config.toml
d_model = 128
head_dim = 64
attn_scale = 0.182
parallel_block = false
extras = ["capped logits"]
lr_head = 0.00807
schedule = "wsd"
decay_shape = "linear"
Each number is 500 + 25 x the weight over its row's rms, rounded and kept within 0 to 999. Layers, rows and columns count from 0. Numbers have three digits each. The size before them is the row's rms in percent of the matrix's.

# v: layer 8 attention value, 128x128, rms 0.194, rows 43-63, columns 96-127
# o: layer 8 attention output (transposed), 128x128, rms 0.112, rows 43-63, columns 96-127
# q: layer 8 attention query, 128x128, rms 0.177, rows 64-126, columns 96-127
# k: layer 8 attention key, 128x128, rms 0.173, rows 64-126, columns 96-127
v43 104:451481484505479467483508492497549501532545485506516485496534526470584499468463498541476496489494
o43 103:538487462488471471481508491514484526524503474508488472538505471474449465517537528521485506496516
v44 094:514510480493492481486503531507501469493502506520491516495506505518483537514478478488537495508499
o44 104:516499529443537486531484509501501542498439487505544518520532498502521488499507478486540510474539
v45 095:498523492490514512510519466506491516501412456461514520525491508500474525478512427476498423454475
o45 095:531469474538532493536508487535493496521502495509465485476521525521516492533533470457463525515515
v46 107:536456516505511505501523525483518505498469510477494489479545506525498503456487514476503514490540
o46 102:532455470518472476451488506476496478467542466529495499512517529527559494494477519477475498450526
v47 087:496512457514469514495500512503502483456499495548484490518553469484495529504509465498501509452533
o47 094:499547481479484511442523489501473507561464547472494491509517496532448553499491474496478474514448
v48 102:494524512496482486518467502522518522533555505532497497457479503497540455505528518497506453503534
o48 102:468490553489523519497514441545481518501508495476502477515505534484499488493471493504529514499474
v49 097:520512506491505494498522521455548512537468496493493508488513553492472512481535536502456478478503
o49 085:442548525521479460495522471488474494482512517466528533471518537473579496535468539477499502475542
v50 100:482467537486463504508507507525508502498498488458528518524499473489524495490552479502504555495468
o50 094:524554528514517544510484473497515488507465488484485508503519482489497499541494567495490497503487
v51 096:510469539506559478475515536530482488513499535513511489496487517502538490509433463535495505517539
o51 089:483519500511480500551448500532522523498489496518547505538507516501489498480470520527543510488525
v52 107:501559514518457470493489564473526481466466529543494490477495458479459481531545512489488515511472
o52 116:487528520487485465487480474499462525527514532486516496517473480485536508520535452534505531509511
v53 090:470505500515473483472445519488476486507506482484480486468501457506522519505527465495536480513479
o53 089:476503497512518517490497472441529510528478506489491491500512506536572529487494519454515455516515
v54 099:518486522519512504518542515480491497529489535495463501474523459482513475507523495481499496491506
o54 097:499496499490456541497532483492454527452514497516482485478488540508528473481479539459463511508487
v55 093:460507517515487534514511529462526495489483495557473493461539547515489550508490549517490508510514
o55 095:516482481467519482494500507504478483489471492484467532529517478481501467482512529467512494520502
v56 109:509513464445499510540466498521527522481503468494511489518491498506535500471500459521513527507448
o56 092:525470465534501482477540502486502470505490519484543454509462506452521523548487447526514492524535
v57 089:474513483463515482463516515492488503529493523484502531478473477544441505482484474463536478471502
o57 092:507511534511537457482508482530515521503494491542515478464519484483561492490480494486476498497508
v58 094:462489465511519549499491501515526495460509478559487516504511478474478478494490478485472481477456
o58 104:488474449490484507481551455497476517546528523496508441514515534518478525529525487525522530518495
v59 103:492480494502537446495500465510434523491539510507522493521480495470518489485423489494477473483496
o59 099:520487499450462502484508522513529497446483506539483499465524528479473517488508497494504481506493
v60 093:509529499502493513534485517492498511543561537470523467519504494542532513532487479506510503517453
o60 087:531460474490503506513514518503479503486472480484446503467498524520482479432465552504515490525497
v61 097:476556481491531523511471491525542480480465526504511530542514490442490512546455496495486523487543
o61 093:496512464504460502496458480531490524551473501475496497526490471519503499472517501533502542520504
v62 097:513478503484448485503493501480459438458474506498544522533505503475526519490446478478552486488501
o62 090:538513499517507480513513499512563487510469515509511526547477504524491461480509495532524519469479
v63 095:547468528537528514499501519535503525488491510504511490512480467525515476538503487529503532492535
o63 094:498467514497467512513484534530493479494511475491502488553515482510497522474515527475496496476477
q64 106:462546527506496500536512532467518481457488567475502490490550474533526507520522462516523539500476
k64 109:538490523509510494477476538492496506518489468471533495510481518471435489495522475483506527487522
q65 093:515533534538483521462492546498547544560512515478504487435523492514539491484456521484536538456464
k65 101:458532496504513502524538569500470469515548519505475495526514490510505496476473523500469496500488
q66 103:482492498527522496540471452486464479535475483570485498446508517533475503518517513464497527501471
k66 103:517520503512516500454505518481525463477489445436560456493546520485479510484511507577490540496527
q67 086:518499476485456524506476501516510483544495466524492528477507501463499556478444510507489454504511
k67 085:497478493533515482573513498525468446495508501490534530539493537527466506456507525510476483507520
q68 112:462488505482451511482514498496503487578524513504498515497505437503529539514506509539512527478517
k68 101:503465491500489504526507523507522495502476463526494505482490489536450460470476507466462466515512
q69 113:494478481500522530511544468504537475498521537469507484510481529534517481500507491535498491497468
k69 103:546495495489504517481559491497513474512497539494522451526518477475529464453511492437500513471494
q70 099:536506504472491459552524465533529454508502484494466532536482537530486532509486509485532513499520
k70 110:510516497493482517489458469446528535509492526453530527535547483476490546491528517448523477510480
q71 109:457534484457511514483490510468517518483496473502503516420513500506449536484494502509496462469460
k71 098:469464494502493480506579482493467515478517519488472504514509526494481483487477505477525422520513
q72 098:491506498508473532490509521520490482505533542503490502484554514505442495507459495504516504474503
k72 104:525521512501549497508470482537494508486527499496526481504567519495549493515508536523529530467460
q73 109:477456500485519498543493532477498502475482519508477511487453514527489523503492489471495490494530
k73 109:553515501464512456511561527489512476495464492469536506480547470514498501500493511519533465482476
q74 108:481529511493456482488535483455532545488510527472470508498490528511518525499505500491494493513499
k74 114:542505540447512476539482473550518460464496502495552504499521538477439499522493484479519530516445
q75 105:533464556497512474478523463496508537498482508549478507530465548540508513499516507504484469489486
k75 106:529501483485506453517466506505496514497439534482465499491495480535539502492491522481500485508460
q76 112:507490462458508489478513482526491513491501452474487504461497450498495469507501476507520516492521
k76 111:516537518494493518492487495496519470492535482529496551499505522486547500508491494465468509458513
q77 111:523505524471537458517506538459497529449484473498516523507528481526559517492495497478543495454493
k77 113:461508461517473512530505462521464471485485532463486487539502501504515484548505538502495496481527
q78 106:544530472522463514495475493522547486482494573496495533457562534500533535504517517452517522480483
k78 100:469487481476523489504461488491525554503533499467488550553503502491491513504457480469496463500480
q79 098:487503501509497503482526539523479540498516487495518496496460484496454457536466468500471514491459
k79 096:502465542516509481552488528513451502528515521493518497529450570496531520482503546507505494498505
q80 109:474497509511543469545481536536512503516509500489491509506493521464494500464485499489531510490493
k80 116:530519467519503524496540459515472521483506533478526504453550511518535537501525505547458452501509
q81 109:487456550513464491483481497497540492479477538495468511488492484470514509478527482467527492494507
k81 112:518513510516472472471482440477503485509513485531510524468496510512499495515524496504524514467481
q82 106:471503473451475479461504500528505494516530510492530493486513452499509479441499513488510509506499
k82 107:495555509475525477458487494503492507505478512493483473500483481472505516498453489525453546509483
q83 108:469509483510472496500565503512472515463452492496545514496478476489440492498464512507528498489453
k83 112:532497446527549482480485546480490566514519471461518535491511490510488521488502500494505476486497
q84 112:555464486505518463485504461508464468464491506509509522508514475499536544490483495498497471512496
k84 104:503517462473488508483486463491485495521466495506471512522496497559513551462494499518472549465548
q85 115:491502494495508456501482480476495523481461488469494495551480506533514496476493487520483490487444
k85 105:511524493524487499518506558481453454538528559518452503495529522447523527496469517454516468506518
q86 099:499546531538529470506514489514504511477462527465508515520508544516485498533510461571477509465491
k86 103:502509531489513459452529525483453502470514492511491484510457455493551507493482492489553539533515
q87 106:500523498490472487471501518475495507551493508466479527519532538441489523492500505487476488499492
k87 117:443526480484484506514499494506481507507498499524498516503506481511443481523511486516441483521499
q88 120:540476532486500518534509444519486524482504524481449496515491464554488499506514502489512522515529
k88 115:508492496497525497532474526458477531533457520494474505492526498490505457504490509538507448515482
q89 113:515537529508497469503501510516530496512444515464492491515497517509530504539501465506502490511547
k89 102:492498514539487523522519477498472454477458496478481470514511497521516500493511529526479524495511
q90 109:541515515490495472500496503550494520525459477535509505495475521535441491513541497489457487493519
k90 101:492492481501496539481509512507480518525472522534511462459507491500530510511481478487470494503500
q91 114:496496518508443492446453463468488520505491500489547540526504500543497488517509522505484507467505
k91 114:525526497512543475502526544458472486486546501461487522485518526533546445552495481522518434551515
q92 103:482525530506504532489504517487467476540486493526496534516535500532465497513503472509489522506520
k92 116:523512516501537444497526476527530517497511535502524503477526483507531500511468541516492504518492
q93 104:485525525475508525514506530487490493526515560473507513512526529503511498480486500530476471501456
k93 101:483525512487509507481489516521496514480436491463548527496493476494548466506494559508515513505506
q94 107:481488502483519457484513476484533498494520509497498500506501525546514472503484462515482540528445
k94 096:484479501471498495520509469493524484529477498494488468529538525491537538484498460518504492506542
q95 111:518480488500483495474493462520474544477513499525495482496524517503496467495448456537480501507527
k95 115:506532523446520515505491475497506491482547480460537494491481493516477495499506461506505492458455
q96 110:503492492518488512537521469520507472474469484515471520483535488483526501485545527526509501499456
k96 110:494532508483519508485486485494436477486473527489534494509510472495514494509534468551502551472520
q97 113:502525509528472496477534515475498509468491480525494499510503464495534463510548453524515510466479
k97 106:471524513537482481494528528487506506504477461501507467433496458534484500504495487555504525491516
q98 120:479486497476532480508472499535501509518537502524492509500476509520475503539536534485513494522464
k98 115:471460460451474469482504490509499560546486513513524528524502549542516480480495516523493499469494
q99 085:474524537525502538480521503489516494482497524487496493457529528489562474541516490510479528487494
k99 099:429483473542512518488497525524499511531558505513521527478466453501498477494479511500518540513506
q100 097:473486523513493515436452470451544523501473513506516495485499483513541489519469517543476496473493
k100 103:435509518522472517526488529494473520513513574489480518510507494510498517501488530533488526528524
q101 094:456501483483469474546481489490510508496499495453494510476543519510492504556527506534520474527512
k101 104:472545478510485560479513498500494485515520544486507498498482490495490482515487490496553545487482
q102 096:501482531491495499519530471477509527490533533479514447496444500487506516461456519495456469475566
k102 098:454468526498464529518520489480503511493500512507536497479534536496557481480463506461487481489473
q103 094:465508498523526464462518459504476470487493481476509471500542491517556507488514474537451477504477
k103 095:476496522515477503437531536518493460485525536500500478495518481489521487499503487490510516493540
q104 109:501484496489499494503511472509517497492463491531477484516476528504504542489482515459454490520467
k104 109:532474505435481489539500494488501471498498496528500532558505472495517470545488558469528523516501
q105 102:482463492470454518482546515502453503509508457523478500501509479523493508499477509486506496535537
k105 096:551516470468496497534500545488487481492472525522527485527467525493497521465491468510460496493453
q106 098:509502495483519486512514503496503530539487478550524510542486509521503514491533473460508471498500
k106 103:480529454534492500466486484546500530490478518476522515506485426473482461497452466495529492549538
q107 114:491462488467494510529459453485518448531501527512490535520467535480508507458460507499488497510478
k107 099:501470526468495510494518413517510492544486479496509484475510517509514474452523513498484483498525
q108 112:526522553522476508476529549491488511473531470513507488464518515534542474499488483520465496483515
k108 107:469482492518479495525511511526521533541530511483489447538478504496477530481514491488473470456529
q109 107:507490511516513480519510494505499473522504484472512518497476492491543505522496519494538487513496
k109 109:503507514509456547489538504531456512487442519493463529528479533504468485500487550492503486525521
q110 092:494471480462504538534438496488506491535512561550493507490456486463566551480457468486502511507514
k110 100:516557521459527469528505515515463451479530471487507523529465442533521477467530533519523536533522
q111 106:459493519483471496516541483495498518534519499532490539524501487536503444514493576499497511496524
k111 093:500503482489498443503474514494523539482480544486526501500490521462479532540538545510498458523489
q112 107:496478505445468484474463518547503477529538502514500510517522478526494479487465566552512536514553
k112 094:495528485517496541519453528486485475553511473527525528516508439511539511481551470485512484486463
q113 099:523514491487477470502551492526505500499536487547518479491502502542572505511480502509537487526481
k113 097:498492536492513529460464524527489503501502528497535485508499494439517493480543492479490497521514
q114 114:488480497445463509511553510504500505508506482493470493508473492504487488531525504455493518460495
k114 104:516478514529524554450465474514515503495502564464507473499514484468520489487498544493483462481467
q115 106:546515467504495491546462516505504506558530482494510491490484473496532488579523514487517478483479
k115 111:467505513513506489464513481541498500527509532492523469450460528470527471517492532499462495498505
q116 110:497539506515535540453503512479474543521508439505503514467493475481493496531445508472504489508543
k116 112:473472497528514499506526541512483505481515544489515500500491483504444505517465503546528421526493
q117 104:467524542513517512497491523496542496460503479491552506478508526503529497520526521506513502544551
k117 102:499485499513522486483480556484520465465494543550516500495506514516495506509551482500473504474516
q118 108:499490512514431485511510526487549477500500484536454466500497481480493554541547495553529506476496
k118 109:508498515477508497476463501536533507492523532435504495514538499521516497513521515491456457521496
q119 111:489505541528460471509491501499523492490510458463532502505481506551468512545448507517499490501489
k119 107:534496512490522498507536482514508479483499507464534496525477515493515520513512500479539504508494
q120 111:504491512510551541499488475458524484526512513468485512483477489524494522483572520526532551502515
k120 118:521491493520488505476484497511541538490467529509512533461490453531511478482521447509519520483507
q121 098:527493521509502464494472488517483452513483526457519520502513449473538538486531517561511448531504
k121 098:492475540455527551459484542545512560488483519507436511479478526486465462470495521517507520485502
q122 109:522504489500490536519509499522491496509510505497508491547475494550551528528491513487529499496498
k122 099:529473487553495513447492486476506517469467531484508504498464475495495504464493558503488496488534
q123 107:501496471548497491534530555522535493526502461471513516479469526488488492524508518484524504520502
k123 102:497500506480547524480474437539511470503469500533522547508539510503476505497530490505519492482527
q124 114:489474510484462561498520491512504522531467506444448496523502493533483467513537535472502471519505
k124 103:521481494514454483472522507513549448524481474521539471517483486502465491530488524504494525516489
q125 106:500497496498515543505477501515495489531496493497463481503495447498498536481442473497463468477488
k125 111:464482542507489496538478486482507484499505513513495464492496512480526488479451552516497502526450
q126 102:463516559542499502488510529483470498487484536495505506512476529503501522475452515506471499502522
k126 103:488467531510525477528475511516503496463465518465484475498491503543485541503502493538465459494515